From a checkpoint of a small transformer trained on Wikipedia: no biases in attention or MLP, 3058 steps.
Each number is 500 + 25 x the weight over its row's rms, rounded and kept within 0 to 999. Layers, rows and columns count from 0. Numbers have three digits each. The size before them is the row's rms in percent of the matrix's.

# layer 7 MLP up, 768x192, rms 0.168, rows 106-212, columns 0-63
101:498515537503539525515531520542549510474522455530494476519517552519491458472448475551506500451529539507523470495501466519501526461501479479495501493503513473479528504506507494492521483453490445
094:439528502528518550466430492529493528500505547492491497532485473497512462534506500522485510532532514494516499496496508476467503494485520551505490457507491565519525512451473491508535492525520457
103:514497502507513496533492498502520498498468514528522497526482506510450516539531528474469555459530525514454472467477504506497520465520479529528495553526518506515491496496480505511514454499505483
108:451480532501514543482504470464494519489494533503491497525515487522481567506500524492487508518483501541483455486494509485517531509527476527498533483510491487472498495471523505494486473526467478
106:515513496529482476540471467507518490514515521482477493476501480455492496498504514522530518551469476485472473496483476485467508493548511492474482530530513450508535526533538509496460486487475515
103:460510478525532506478483525515499524496489490447496541506536525509481506507444534521511472489443472535480524481429497517539470527508509485503484513516475503507522511461468439534496498491484528
109:486546469508511537502501467505493484489501506539458503492517467551506486538509512509495485469497483499494469513467501444497522505489486522541508493477454451469458530512462523529525446528465520
091:500503438470496471502526523468508509502507455508488459531509504520500497507484525481506452508523521470514507511525482493498476468522455490495533510512544473497499506472512491498499557519515501
081:500491475495455469507487533532498499498478533478537508511545507562508522492527514498497511536542465529491515536477510504502489496483489525531485513506471488499469528531478489489520475493488526
084:521487459521512455492447524496516504530490474517456485527533507486512569524488478515485481514525517512495538511486469538471485504503525497523486524489544494514467515483498516496519498488498512
097:539511492484500532521512550552552481503469450497500476538508473515505504476502525539535539511474523457520462467517486482533467511481435517454482493508515513491561528472533488496520446521526498
115:519476523509538489495481533439514510517494505480486509508504514520481493482500460511494496488473527523452493479476507517513504506465462505502462455532527483492502548496500500545544494526501520
100:497535517478533482501567490497473496519538485530471507466506531482526506473478514530537480506543489482487491490479517520484522511527477492523511502516518465508487569541526546490481501502472469
094:532479464503492492501515537465526478496460500520458479526514464462496506517465498546516531517486500465488485508504502538497473502496482495510481468493529515503456514516515512491557506471499536
103:482507525462499451469478500526518482540532492522537518495504539506514522506443469465482535520491514512486496517511489496506492484513488490518480538503492524520507490491470494481483479473466513
112:478479491517508514519489513489515511483499492500477469495544518493515505478523538500445503487526503494469531469494539531507463432478485522481517483471454483456492488493521492485519497504494515
097:539518545526500492517493479498550491503468502488459499493531546537489536476483477500502532530504464485516536499531464504491491526474486498468468501498492542506505469497511505506520499523462496
107:471531491496509561539451498537485500504506453495506545500494486528491454513481488476470518502468498537519498533471525495433490506491502501501548509503505526465487492476458517475550493505505511
091:482498556494485502508473536511489559508484486480499501520481529492460492471528526485515518493497547514530516511513553523508459507483485506457502510476507482508486492497454466480480512525478498
099:479466520507496564507478509521512463481519499508462494501507511500505504455492515492502497485507482467492506507584522480488472497540496503528507458479553477533526480505479496522506503496527471
106:491501544510504541471505485528491501502502502470461482511527487499454523524522508496479474501521556523490528488530493502528529530538448467490482511502494513463531494521473506507534486534464501
098:540503487481513500502501496506511477466540561485469498522494504512527533481556520535536506522445464497492489509515491485515506487486504488526496494471463499496514543529489486515489484493465523
094:473504536538503459485459488495482544497481471504494491488531484516507532548515507482505513504490487538455493503473522484526497505472529477547529479495467522507492519493510521493545488491495469
111:462483491493467476501484533457523507452483503489508520528487512473509537522504470485496479522465486510515503480533480513509515496504503499495499492520472514479500485504511496517495525448481508
091:517489503495517554520536511479483525495549493492521521522481529510535491523528465513481512467469550564485498478492482506524545472479487484507468502434484537537516526526486456507487462486485492
091:471503490471511527511534499488506536527516488479525492491512471522498486513452525518442482500461524464505487511514449469533519532472485479508556454495451504492511498506482463490504489516485504
100:525505496455477493524514500484487516518552477445472502479485490508506510508485487485560519512535485454508505492494498530468508489483465503499507550506534467518544529492543495495526475509499494
112:511526545492495505466472490507545470480490464541493486482508513512467487526497525471540510539466507492513528483460472500471496492519432490473522498473494531510528511464524483492526484539504501
087:532463526545496472486457504522449530484495510487501490455480492518469518501525509519495507486488488498525446507525476468508538479507495493508496487518515495536468502482470504512494474541484484
109:462513507471476539489500484535466546494526478526484504455526517506502519479508503464469488490445507515518502522508511520459499462428535514537477479500465508548524510496536496503497439490473485
085:516488488543474478562551500511472492492484524549557444433545492547495487494534510491493523508519495510478527503532504536510477505511516505522486498465496537487515499489504502524506463490493506
103:491515524505527484494479553516523522550479441548531493501495477503578492492518416452482518472525487495504468501485491532534522489482495516460511504536528497528566535476529516479527481493515544
107:494459493474503497494497499476529528452409492496504497502508475524497478545486519513496491501487535518504510444519504497473512539482488480463459465477524500518520521508471516486438526521486482
104:513482539468558485489492491496504526451497524568467476481500482500465486485519526527489451503547519475540492511523529526492497554510490472524481503481513532494510516507513506498509475543462499
093:465515498500484449502505503462514495522478479468488512553507444486505454482514464472519487538480510463502513513477469492488446463529516478476509506495524463487491476467507531524531484507501555
110:493497516509518526498520559491517485484473519517483519509522498509523458492501473534499493487515455523467512516508502515488482541477434477564518499514503456515471501505520555490485521532476480
119:493544504517493477497547497543520525518530516512503499490514496517513506472503491513494473497507487531509473465478489522490494529477456451534504498494505527476508503447526513537467480480480488
138:502543471524500507544528510493495526489465536507545503488472497493495557474494526499508502529489498491488505504491505463478504485540454504474506527474496502509495459541490485468479463464507495
101:446514518524505533464483463502519510491503531489519512486510509515498516465498460514542515524486476476539514487500513509524505485534528422465465492490495497468504505550488522484515460566474475
100:510463450524522505490480513510491462508493495516508526524454555513540487512500495546534503523512534470494531535554492470505528525509536516472455461491494506478497495497482495518506490510544512
103:477545537514525519480509460478502481519491517498548489483452457570541467508486464463500495510507500494533500514509517509477478504496496512487527517482527502490500509510490492482518482505532475
095:494490526573506508496488482488492552530443501447538506489486525519516493514522496468485454509474499539490500489496520485494525503504492455472548485523508512493492528523507465495499507506459503
093:486497486477455458523487503476536511534518538506464512455478535521505538512511470499483486500540498503531473522501491526498458509489503495496466526529451513508518537533470489493469534494485518
102:525503469554505525487498529416456465467507510479521514550493527521475537466478497565471499493554505513510529500505485499532472476479501478485502499515532522523470513548467472512483558462507477
100:494516526528491495501495505499534515548502491527474483509464481524480493524504527480503489510502537531488489464490498464492501497472471462504535466504489531466452531519475508484502503483536520
097:524468522470551527478522552477503500503556496510515479481502472482562489492455538528483466445500501442485470484487536479530490453582516494501504466484524483499519439511493521517513499514454491
088:514502508488499496515499516503515518430487507512533532460479529519522496461520489526518527486421533495464491552524480501475520509516457533496474518510487566530503505515502464498483533480507499
101:536547490483513514497469497474493516517510515513535496512490502548457526472486496461511472532531498475498520511514479474513485502509538501498489463498522513563534519541496502530511498445476513
099:504525543501512527501488519506514519515511486534499472493510527490495473520506491551514507513455505481474515525495495465495485483499525494451489503506468503509488462525513463487541502504478552
120:512484496516502497533549483488529516487475519474518507467498513499510490463492472525486489510525492552534507461513506526491488520525525552484530483491472486544491522449499497491548490505472465
091:535480517479523488487474529549540496508508493480478518545539474489482488476490471476499490529492483531504469437528482531514505507490472518479459476529525473533522475441531512536502502499492500
065:489527505538508503536448511477495486519525526491534481486476512558470499507475514487514516475518496522484522497539421500480518493510485465549511500484545507492544545522494494502558499536512493
100:508539471502474519507509493452478519487533506491511480497550473488533465515535486532481488490455504490520480522488526529502496496497531530476484509497492517489518471470488490485477538505521463
106:459464483498492468512509512533536519482471526526483498485498482505501455491525466466512505536487528496472478546467491523496492480497529528507472478493506466492465518486504483531477524496458455
106:514491502464518517505506509502524472494473482508477481526464509577556503501518489509446486509487506529528502519498507513474545511470459483535466458528548536539500505467473463495493499482522502
100:520550520539485546508510496485462535465480477552486522577467512504506518501483504505506502534487501468450512463521502510506505477539528503462501454556485508463474460483521499478511504520495516
093:495551486497540452488513472548490500516540501496471480513467472504494487441470540466494515501494497479539499513544508495465501570483505466490492501487496468499508548533511519544561513547508487
091:475506532484466471496482540431496483485497489501517446539495518520495540491525481551508509449528453494484518513549535502507495550527481470493543539508501535495476509515495499477471499510493437
109:522504503529497486516502462452506518462498473495510459485548444479489508529502533503476521520499492477541494505486481516492501500521512484537501555512467541498504511538510534480481453512460428
091:483476492507504499534482538487529514490509468494436477508470492485543531487537524492484484475530527523461498502495484513492501475516470501498493498520469481507468536459451514510505523508492484
084:481550491482476500537496495438475496542452505501470486509475546541500521476526498472491539527525551481472498506480501470448495525508524475518522491502472509475507517526488495533565500461495509
096:487501514509531536484463497472526537521493498534452490532490541514536510498555515457475492519526500504509473483500484546472492484540526483489520530505462472429483520524519509497527490518489467
110:505465476527519495455498491479472484487504499529502492458488507452487493552479520481485501468520509519473525510488512455515518481526480494522545531516453500487509513546513484477523486486499458
106:496490502526485510474470489515488468508499538514500508542494482517479504504488490502504545500490521534494496481495510498496489497504484447522511476481522520557491530500530476521496481475488566
101:481491492513460511508501505456517509484465523443477516504461561509514477497485454448484516504488510533488496507478509519516520493516529534527530475513518473523477504541452525480498455465493529
104:504515484497450516523492498478533477497504526513498499514507504507486544468532421513481529525505479488507502497526495537510524512532516498477536499487488444507481540548554512434508516510504499
104:484516483490484514461451535539491486484475512517527521503450481516494493514496508511518544521457495517510544482499534480546489500490479530468500529464508489496569482493507418548489480498512530
095:531501458485516487493509516540526517516478518489491483489516463430427521481531484479528521479486508518508517470503516491490516506505469522506512514517519491492464489492498499487519475483452511
094:539504507456447507488474505506475509547521470514528495524501498522535525475512495503525545509517494481480518505512499471500476522526509508504513474519473505458517528541486476467510490510498481
091:535507482524501523527468514532535516514515488534500493501466483493455502460530542502507498511510526477519522528447533505529482499515523535535516517505480516476474445469504449527514454497480461
098:515536469521512517458529488483530485462467496558476499456511504499527479519540517550520519501496530517516501486488461491556451520507484507447489549513511498486486500502492525513493488510509480
084:484489497485460502526484494522486535509541523468530505498545521489550493451462448534487521520442473484492467524490484505495501537526505513544513466500505525527510513515529484488491475490531486
082:488496522494509476498454448508514527514517472485485534501470504520503483535487465509480491494492485516482486454508553498522506506513452480471508474531501508502480534485486465515510466459526484
095:526510525479459474478508529519507458518486490545496519526515505519473472524499513509563511517482502482500509464495509493542508497515495527534511541505484503514468526511503508510489424542509495
106:493514475511530530534529496488495479546517495487491477571476540493515528474487475502430452486492502522472501483495506493506504473522515474548527475477480500539502510517507517475492501508469512
100:517535512526509497493544481476514514504503545556488545471542491514504534507576492551488472475483461511465531465485494517538474474505500492519495494474467484457511476503496467513498515488485478
059:496561569538473500475501497490480488504499469486513472557487534520472492497510506489490515531535484484512515457508476503483491461544496490528485499497507492486527523510512512513515497511495473
091:492484475475462495525473473500492470470442473488494488429531490494512506481497549522482476473487529524502517520494514467523491512471474476495510536539448490519507466517512474505535473526517458
093:497488480503446470530507472485484513518434496487440490513498500494510484497515582475458519518484506497474513504496523504516519515506471539488529506438512485490526485511447492540503536486487505
106:464532497497506570496485506484513510536493471512459534530491505511486509496491480508504470542494508509429473481516478497516438517514446489484504442497500495452465495504491541476518493469490503
102:512545495518518503506523489452556497476510493483494510498508472528441514505562507513480493497550512496479548491482476511483462497471489487505539484507508475503569553482521465490472512547509494
103:545527490493475510506495493480514529505487481489509467503495511472481529447521519497494441448522545488492531502480477454504477512500484506482460525497493490530505500484497531524473467515531481
096:473482511485494480532502500491534476482481469496488522503488553448502473504481473491520480460480489477474478499507486511493497469545510492511513457487492479548560516523508564464507481507529510
099:489503496481523505501474492536502504494463494526483538532493543529508494491496509510521458486498484514491531531506477454496528539507503491457478499467508524561512499479514513533483454526551448
093:510463511481529468555516469525495489507451503520449532506523527519514530492491488533543495537474485541511496496528497517521478496514499489552499512510485539508492448492525529479539516488498523
086:495501548529506522447443485484525512484536500482503525483508502475562548503493483511523505501508501479477494466534498505509468501491537502497517504503480533507466508505484513517478535523483503
106:510498485506467505522512468530529480485512536479520440523477490499517533540502480502520505523466477530488523512490526522532486557518511531483515550530492520460511503533540471469503515519499467
095:524504510522512527513534484473510507509474501557509527497519482521512503472510548499496496506488468512528519560520530499507526495504527520508489502505516500488521504484518472515480505503509463
101:526516490472484507487502504505478482525463513482486532532476517505507532515542514496469514491548498535489434524513479487505502499466505480470515499530503491462500459514489540518493468501497490
100:497515526529518527489517500494496478517496510551531498479497477500543506495493456499455477503502486507516518503522498523481487494515528460485524480584568499506511489476494503509522539465510489
096:516488448534474463538518523479516533516469498492528495529506501503516513483469487475491509516486500542486541482479495512510495475507486475496563526493461503509550487528506513538473510495513452
105:463507491507508550487501519522537504500536457517474510536488521508487491503569524500498515496489527478524511498506443529503502470508478486479493495511477522476456505512480495493506495533454504
076:477466502514499464512511530472510532437486512496451504503526546516521501536472573508515507487477526572504478509472474509502477515516481484487529516538487540481493499500481483519464499498496463
108:485554491561497516517530496492468482511523483465508491504492465527518515556470508544493530514435512522519513470476500458491508483505478518505553491534507521526527541490498483497515471493495514
101:534538516487490513526448476509474508484509495532535486472487485485508523524485494543503525478488520514444465481473504509499514503523504516539447521450491489508461476529518497537520482519491509
101:490501474524548536529531450518504504483478506512514518510463475558510516522519486469477517516499500514514481482488501511424483477480514450526482531502497509452523501517513517481485539473496480
107:520517543549528468492490499500501526558487509538509541541493477511468507488457521526521477490545494522475503488448466515516507533513502461532472437512497447518479503532488481503504470524505522
095:535504515494502493515486552478508525540456457547480485533459475496523473529488438501463504473568482464532521504487530496500462518521530478499469510503463511495496525469457510508484486522516516
104:548489476496517472469461442517521511488549486513452484459523468525482534487527520498499498463508529463465535512479572498468489504524540496500472535485505490479511507524507509503474444511506463
100:484516466477489522579507509460510472500489475480477521522526459495484476506452528471502517493482520484489497475509495512504511497532482480531511518497546491512487466530519528489496534493450482
104:499474494509491537497462491525499541471514499513540516519503539506514527500486486547528484513508518533510496527522527517514502496512453478493484476517486497500458449473511469503533487478504519
105:487513483509479530506500482519476512479493490495476470522500501446487463503519506555478512524494523529480510523460455509500469485518479552543487468523497497499465497485451494503503471518495459
097:484514516525478494479487485501530502506475508526503490512511466507487492493502547481495477484553513504453470466471489517484532499524458511489482503454476505455519501478516508493487491536506539
094:551518462468469458495530541534490522529518518465449496512482488546451536505506492523469504546492519531449456509555510498501476515491502499491505488508521499556480475472501492517519493465510518
099:488524478489503495509501485477474471470525464483465464511473432469530515511533492524492456510496510547478511519485487521466493485498501455472438471503497460506529488500506504544500521543527503
116:472525520501529506532536488504502526461464546494534485512464483562518540503542512519487490495490510535460535523513480500484490480482452518454485489498475516470502477478525478512510487504484460
103:509510483523514501503461480483497497487475506454458514480499490523498503526506485495483497513464569491520504466483467549500467491511500486494485519503477488499483499481531480518544504464498452
# layer 7 MLP down (transposed), 768x192, rms 0.125, rows 106-212, columns 0-63
088:473525523482559521483502503515493485473504498469511448483475524487513450468496509464487528552453469459489535478503512508500486484476524519505492524519484525498504520486499504516501504469490505
089:483550518527532457493516488532488512572497511513514486513531525501469508501511502463503547478529467503445495476520481491461512488525440502462509500472533492471493560513465499483469518506486495
109:434487506567517527504540551521542476474468504511498513486500519478503495519479493482472481469464473502518523526495468527505454548502504490500503488522531487472516518528483502512508460510530492
119:427520509467483503510488512502513496515468543517499507486527526515521463523512468511514463475494515491514494489458463517509501485503520514479505529474496506504483523534502493471497527500435493
097:510502570490460489509529469476452455504479482488488505490530534509486504497469499520487560497456491495537494486470489487495499423502500572463521476465484474483484501498473461474522483567538496
114:486490516487474475509494495492520482463501518531487475469446479462448468534537497464508478483513535470485454481565545481485459491519474500506529468526506499453494478499531489493525449480516482
125:483460503523511502499536490486501507469504505492474521522507523523509464499527516490485449478462537518472448485508516518505493495489513516499508515471481483539496538520456470481548487521525526
088:475538526514507507493548518507472501498469509524514519500512534500503504504490486512477499497499514519493461526492485474490471516480519521542468454539439490470478517542504532501508494504461485
094:494492538470552494510526501492509580516477510477490488470485540474547519549498503476506504533528501503490507478503445490479479517481503497505504488509491494488503529545514485517493507513481491
093:485513517509520525530491489518488499551512521483550476493480477499470504525484558491511508505475478512522502449533502447495506457525500525501490492487542465488517480509509520512494493508519507
101:529513505511487473491549472505515503490524502504491512493566502493523475529498453433455514457528479472479533536448466504510535468485509502505536533535467494494505520497516523463468527521478504
107:502505474493471494537496477500516480433479467518499506475476509463491466517494494462431540526506486481502530459466489495511474477540484492526516509466489528492533490470471529481545502480510465
096:544505494529515514484500529520464468475526488515505518508494484512506504504490489447544521489516506498504500503463481518473472527506554490485497511524503509477502518498472536478509502565473510
091:510521406481443500512554485534490556493507480502480504544490498480478492503471498512496497436512475500540545487472507468506512499520494475485520507502532519489521489488485483501472478506508486
094:565497521527522520509530520486490494441483487491476525488435456448476489488543480505515468464516508553501498528461475501497515507471540489497522486447499505481500500525504495506514474523499478
089:509498510503513531486426501491486491478514479483480533477476557435494493456502498534471512492543525505471513487519488497535505509498496525566466509528481476502476466479444487505534483464509548
099:501479500473492505485481476537472491458493495506519441468517501475483537506488489511503449501523519493571503524502485483476476497502436502494494471524455522493536555514522508476489506572530520
095:525493467531474530537496487512476467485503459499499573439496480465489513505452512490503518495482497550494502500411509508482505507513490439468482509512530474490475492480469554492496500481535493
092:534499473496551528483509477529515475507488494520498505467499530537525484506538546472455528508492530524467484474515486488524525444525490485510488510505491482479503500550471506544568495533511481
093:489488505491524470530486531496542530561489530506555483519508505514502480521502497523475484506478530517481503451470488529520483510483522523498460491508489572468486497489499491492477480503511505
103:501555503494508545516522495500500474499558504465478507449450483507527500498539431504544504484511515465503527505478499472467550526512531524518533504439507470529513490479474536476469474520490509
093:508507504520523516498506476473438505489500476498481543489455525454575488493491531490505510507495553497522504531538512501506495480541503510471528522564495509498506506506522545517530500533466534
101:491496474503552496489503501502502468502493470493450493522472486519494455502510512483490493508479499461535532480508508439486497466384485507471490488508592500491480493507486517484470504488520519
103:520471521483506545482491471518497522524519488514523504492521496493508514491478494517467534488560472483477496490521500477508500496486492531516477464476516492480501485460534493531521486488517517
093:526506537533531459507465481506480464537499536462457489556491548444508556505502513486464504517531521465456481512514450521470502481539530511506509523516510523458503458497499529509479515543508499
079:516491445556483495425498489480526499480513499507524502506525521484510536473497493496504456516516457513457565461427542500461495485479543494453475488497480493507514472501499505497511521525495516
107:458479532516486527483522461506456488512478499528505476502468531476512492494490534522447504468489543547528450509518520498522492530509482512488521459466499539527466476535513471516491516526506510
114:500476505472514539463522496536453490477509493457475482482539504521451433488488501451485488493523513495512439557478482495494505499486468518486467502512480505449536529489460497516465517551515477
094:498515521529469544540519501560511554479518494503467511506540479489449510525503530480472511473487505471489517468521450503464532466490491492514524511497511499533503521493544533525501539487525503
118:456508463533520525514462525451460520499500489487452489476488470524526516493507490470518501511432468495531523487491484514462529529457495513487469536474507503478489477524516496490494513490474467
091:538480516524547532517541539480457529517506472494486494524477533491502486551516501523484476500480514495508489495457507509485501473469430473517536474490537492466478491533504521443470517532493508
117:520509475510488481500520473530483479488506529522490515495526535513495497490539495525485476508498514533514511531504463488500503494500506495505477529461510498485478474511511495523493501522487505
112:504448494506532485512492457489499509447560510499491485499540523503505537480509489506474474504488486498491441575500478500503528508539521457508545481505504489463520518482493477492529525515491479
106:537508559514492499548520503520495490491523513471481485529515486496501479523489487446560494495482544460475508470489531505487455521527504441512483486468512541533468497530513498489463488511506488
087:509475530504513497484519513472517494500570499520477476465518545494524510455460507482482509513474508503486512495488530509525485524504475551511526423540455501547506532516485519504500508488465489
107:523526493492503504477508505541449514501509535492502526437470526467510493510505532510517466479486489538520535465454526537496440517515446477499496455483537512489492483524501494485510486535511501
129:558513493453530510540504507521518519483497497495459504447477489469481450487497500452516524506490505519490482502472449500427519486459460515502507496503509490501513503499529515507485518519483504
158:478520503459517500505531491503535451554490519512554473494522496484497506535499525521495548508522465543503524492460441536516509480547467509492477566493459471513505523530493502504529497505473510
104:502506505514512472501512479489511494514421541523500457495523519537476458525518501516483498504523500521512471480503500511464495542519513502493514482535532492472470488522494479501495533474554504
092:481417526519518498488478504519470490511490508456496495500490482467482511467492499492453512513504510552487560513477513516458475494498511513481515512515428516544550478523510500505505501469508503
098:537496491497439486474512505481519515481531494418522510478502501465474508462551524527477522479502479482455514542513490471526463501512503494524521528535505499539502477482505521509505489502533543
098:516493494474470490499500461487517504498513449510526522544505535470521474534485497514515528536511487463480530491547488490508515460505497483510469511495483510472525490510476507528516483507563576
101:504516487541525498561519493516514516527451490496439480519476504483495491506449482504508507503495500494475517473502501513520538488508512507510466493494493482548505541503491514482528512481528506
114:503487516491547504512486521503505506491469496537496501478514466485523444526498532468494515538528510515490515470519476496478516509567499513548498489530509505535526464506460500507511515547514515
101:500500563484480522503522546481491551509492493471503483490478475494503530502499524497492480505467504499478515482473522512485517543454477500495487537449464485481488537457483518482486499534533510
090:564528475519543523538521468496500477477536482551487484431548506485487463481512470517491458462507466498507512491447520536518499478524509517468515521509504494480503486533545488513498523492491475
093:467495501504518513513485496504498444507491509531500473531502481487487559479488485509508480463517509436464518458483423514474501489495500495497523497498521494512554499487527513480505554501524452
105:503486483514455478480520481506531485500466505503453462461493491486496463552524510513473509466456458510471485470495510486456527497506464447468477496526516477509464452525502482538495505470512512
105:544512525468482474497491489424493521523496478526474527504485485477513495486534505487502472482586489501486502508521497479540472481496498498537524507494488462481469528484466478517484548490504472
122:530476483512484469496476443507531473498471500534516498501537556504491502508512461526536509489466468518492524424502491517502525478462486526453499496525499506488569513492509507547482484467481479
095:527520527508513464517490505462515547573471489526537502535486514500493476504492504479493498499480490504473529545454501496475514454544479450513490495528473490505486557519499501499459522510519477
082:547527472489555530500567497491461444471498502495473519475510533451478456518495498464465511481528512495481514501435573491478495508511502492510484499531528539491479509505517481486542533530496501
104:486513528520483493500500457515475483485501511478513510465533507500485522462500466478494491503486502519489499515512474523498553533517499473495501510549536490473520504512529522552511537507517510
113:507500463529479497529459500492522467504474548526469496563499464496496498477526495497497465479479534512467523493481525504479489508489494453495528480509509498504527487491459478447533481435538514
092:543494504482502496520514485434481482458541509528530521473534435469504474502530517510492471508502502477469517493496502504512475516495488464495541498510472482512485497463488521508476490530504502
104:505479496515531528502529496534459442466498523493502486488507520486510522477502494466484469508504487473489499549498481498474500502556512558484513469496473500463493499463487507545509504498532514
105:477526497537556526512489513507480525501547528511464526490505517506516491480492503476470497460498501509487472496462500468506465514543519478555486510486468497503490479507510535518512507511452486
086:539504484523548508491519513507463478537524472500476512435485521468520472541484522512475476485455507507486492479520476502510483524496486500489525480507533493492501489485460510501525498551512499
112:540511499499548507500457473514498511443513502529532502503524498490538501483503559510492514506487442542488472489496498492514512493535506517447448484508517448484505496502491490468509499478513477
090:503521466519544490516482487471514432509535505507482521489493465500497492448480521457533491513534509473515531452502476509500456548496501518473515495515501519501511465483446509493507472532494477
072:529474526477530499477521509527503479448545499486467516476539464480526524509474476523523505499487472484484499535510529514496502490504489482499474459512523507525499490464532514499487511530546508
102:499538530476490540496477543523493505481445528465493539486528507482501468477501488531465490506509517462497499483564522503565500479461534544498491510527496499497512498489524488546464512489505514
118:464452536497506493478529510471526538488472512447498467495456454513519479503462525508504518517525436507527495521523506462493501506497492524516483516544491501499522531473493493478471507514501507
095:483517514511513498452446474495491450472494512504501477492526537528477473508490475505483467500494508484542520495528476462481505532489460500545465501543494504526538485520487498518530503520535511
088:522504509512532516518520548500496502471496492515486480483488509447510483529468521511499479450483513510487472470516504463521503492491498567502509545525487484507497504473477493526532508472495518
092:521534484506535463506508473545471559455484477449459484453480532451462482494487472494515507533471502506500462482523512478511493520543528516494445508540497466497483527513539516508504535516496525
108:464490550539488481519489479530506501476514524489495495545503514458440520527505509470482493429497540509517465479503495505480493503489497508510509512535493489517425486542485512501511465474460484
097:454480541511472512477556502528509483475494487478497472512503499525491476478489488483539532533512509475484492503488550464502493520524498453488518541478504507525507497496500505491479526516515471
099:488496501488525500510570557467516535515497511487494442484543536475497485530537500492515496517516509451459510502520523497513527457480457527492456486526509529516505494501486500535527493513533511
092:502493514515502488499503508504543551505516506471484507526529509426460469494491504453463511501508479481481430523511486474480495529497492496440457492450510505510496508515496512485492535497546488
085:508491467528530479511499471494525465453508497502469511529539512485513514471509502488468540492522438470456498476512565537501480525497524538501517518489535508511496478466496485499523505467498501
093:490524525566560494508531521504517449513520514518490522502513509553457515550515514524515466480540532523465516510528468513480448465509525496487526518471504511485506474522498515501481488491490464
101:502500527477567528470573464499501484499487519497487478508456519488509514514520524466540499563473483449494503511481523485467459495463491528525523527483512456492516504504486513487479513530460534
099:518466462508496521457523481475490526483507465509479535468519506520513485484491460477437466494507497458522524475525493511506502504484541541509528490544491497497546503490559542463539560522492443
115:498485490518537505493526468509502512461498466492496494502517484505466537475476509542475499489520543503507455524509493475482463469459507516457514489520498542519480525466494510563495528513488472
103:507476540471490495525506474494478510498505471496458493485478484491496435493516544502495540512522487501505517489522477503499509500486491500445509494483494529488511470517524466489530485510495477
085:521544457496538531529535491494481452470500481504443535466490520462499477483524484494467502472499506504465524537471573508479528502514484502462505467553519503491504497485535479481499545514506511
102:504505530535481497478543496500518587511500496509502479518500524481471537564476502454476487501477512452513497499520509559540508541495501504521527502500552491514500497506514523510509500543493516
089:526495515516563510476497474538478496519495457517532480495502497515499493553500510501525479527534453479517482444522495518490519477499495459487470491532515479504472504532527555486538480517526502
093:483463512480527484482466471489496497517495560502542495543534454523497513486499500493521492511535470447482487480523517506487570520541523505501516493515509506534501479521501469488497515502532494
098:490511559453517536443501488522486477503522461482487482497465510518468503506478517517497482524508503467468511530548489501480496504510482478458488474519493515484491541506487516513451512552493500
097:500525497519541458466436506458538479521536479507499506489508458530521525483530538518505493501509498495474492534511550530483536520502461449486528531527491483484508505495482508512511487545525459
097:515512535503504468480503490479454517604507468492457461512492510492487490483511528466532505504526530512520495517490522481511550490531517512513506519522468479455500517497496480519493511463536483
086:525539474529497539485494469496495465505514454522521492500479478486530526467508503483500574479505542422489519528415485457496507482495511494486498487523495489521492568484491532485522504534493496
095:518524484518478482472483472531513504495518446502477517546441497474492517472484503475496508540486494509464531527487510483475491455504465488509480509543553488502518507463511506520538488514491496
092:496518520510509480521523484528484514544489468535515460546498493525441499464487494482532497504522498516506505510459467524497528486479533477484478496519522498493464517475517509514496517504489539
102:500461486553524515488544505497494491505498490442497489571463523496497491529478533507520489498553529537499482514482561534519511473513494479457499477527506473480502481523490498514540490478567490
094:563513506539508502516516521473490480515491478513491516488522527509482525545476476491546494541501480523479498511505552483491477502514504461530487516491485472472494489473522519501442486498488513
101:453454492469526509540528519492521475482517476439508516494494485494468457474531489493494495520484506525537489506483479521505494490499484509502486517511524493501497511502511511512544446497514493
098:538484465507499482502499511544519508502503547493479505511485528517405498513504513455509458522520511545481507458486529502464489523472479518529526512493512477503499485485491476494514508545488479
091:464517537517521458478474505513513483476524472496478518533450487515512501570509519473512542484472473538499518490533488513529469501497491503513524544518519524457490522511483544471471504499491526
115:521471475529522522529490491468451453476539468468462489493517484495502524459540497502508495465466474516535489550469465521499509514486560519516501485508509483545494499490501508503512509520550513
086:508536489534537512481506508480481462438511470519453542492530535455495484496536495488447503491480506487462490541456560480453519512530511508482510490530544532488509496486490518502538516473512506
119:504496492483545562484487488490500436519493527526468513509448500500545479513473449451489489525486477492444502523500495445486474504488500473462517508534497526461525538521506474530468483484476514
101:524535472504497531511516499529514464474501527510483501490491497467502512470483514506501465495528491524502520494500505475554489504543527479499523475502515484467498450502473513549501490490563479
089:470493501530511526475490520497530490518514486504472523492542498498483481513526515521544515494537483527519517520496528499538494525516507476520528495558503531461499475497508477520507532458508514
115:464474503486534571486490494521437494506486476477548503490508510477486518535526520471521519558467500514527529504496499505471513542485520522497505520499473493540508523514519504454453539507521491
095:461487541508460444488512519516511517533489519426539484505519496491511499527534494491506496485436497498495506483476464509494487512505506496489466469476497528551483507506553492523509502527503486
097:511479469540529525448504485505498482539472517512494517552493528486506505536470482497552466490492494488514504520427462476524541522503487480498515467499450525519518499520516505477534503489508513
102:521477509537469508518501551497505510463557527529478497485525524505465515472520479526501471496507479494462472502550523484508528532480530581512481533490543529439491498496518469549510467503520526
094:525479505484468500494507502481467489522494518554448530512491497515496467459484538457531479530505506513517503532433492496515509543461491478515476514491530503497516497545476495512500536537490532
096:506546482496538462499522494478518509473453511515482508453453524484528467483495533498494534491532495499520468476524521485497485541509481468516533558455521460510485494485481482516512528542510491
099:484477507479506514519450485503452513473468482483448476494523514481506514483530521495505490477521546510536498523522489460489489473456489516475520533490513488460503485468490481508504486455481500
091:548514471502472476468476483457477458463524515506498511490519436528528542486523530512498498478488483497491541501484479497464486499502492507475474513517496508433521535493517501506492470512467464
106:515498534486484533471460524415496548529510514490498519506486555511504529456452499537469529468504454505509461486540479492516494480512526520502509534501482498495504464504495509454477505525486485
116:468502516479570487468518485509484475483487572501545511565532513493535517497540464491476424494491462470504502496478491468537502488476468513512502500525510536505509504482480485489507480487503483
082:506518486518568518483470487537483475498535499498507458544482524512498530516453502485516529533500452494459525509502483532520513559470512514493489463499534506442549488471514462450531503493440532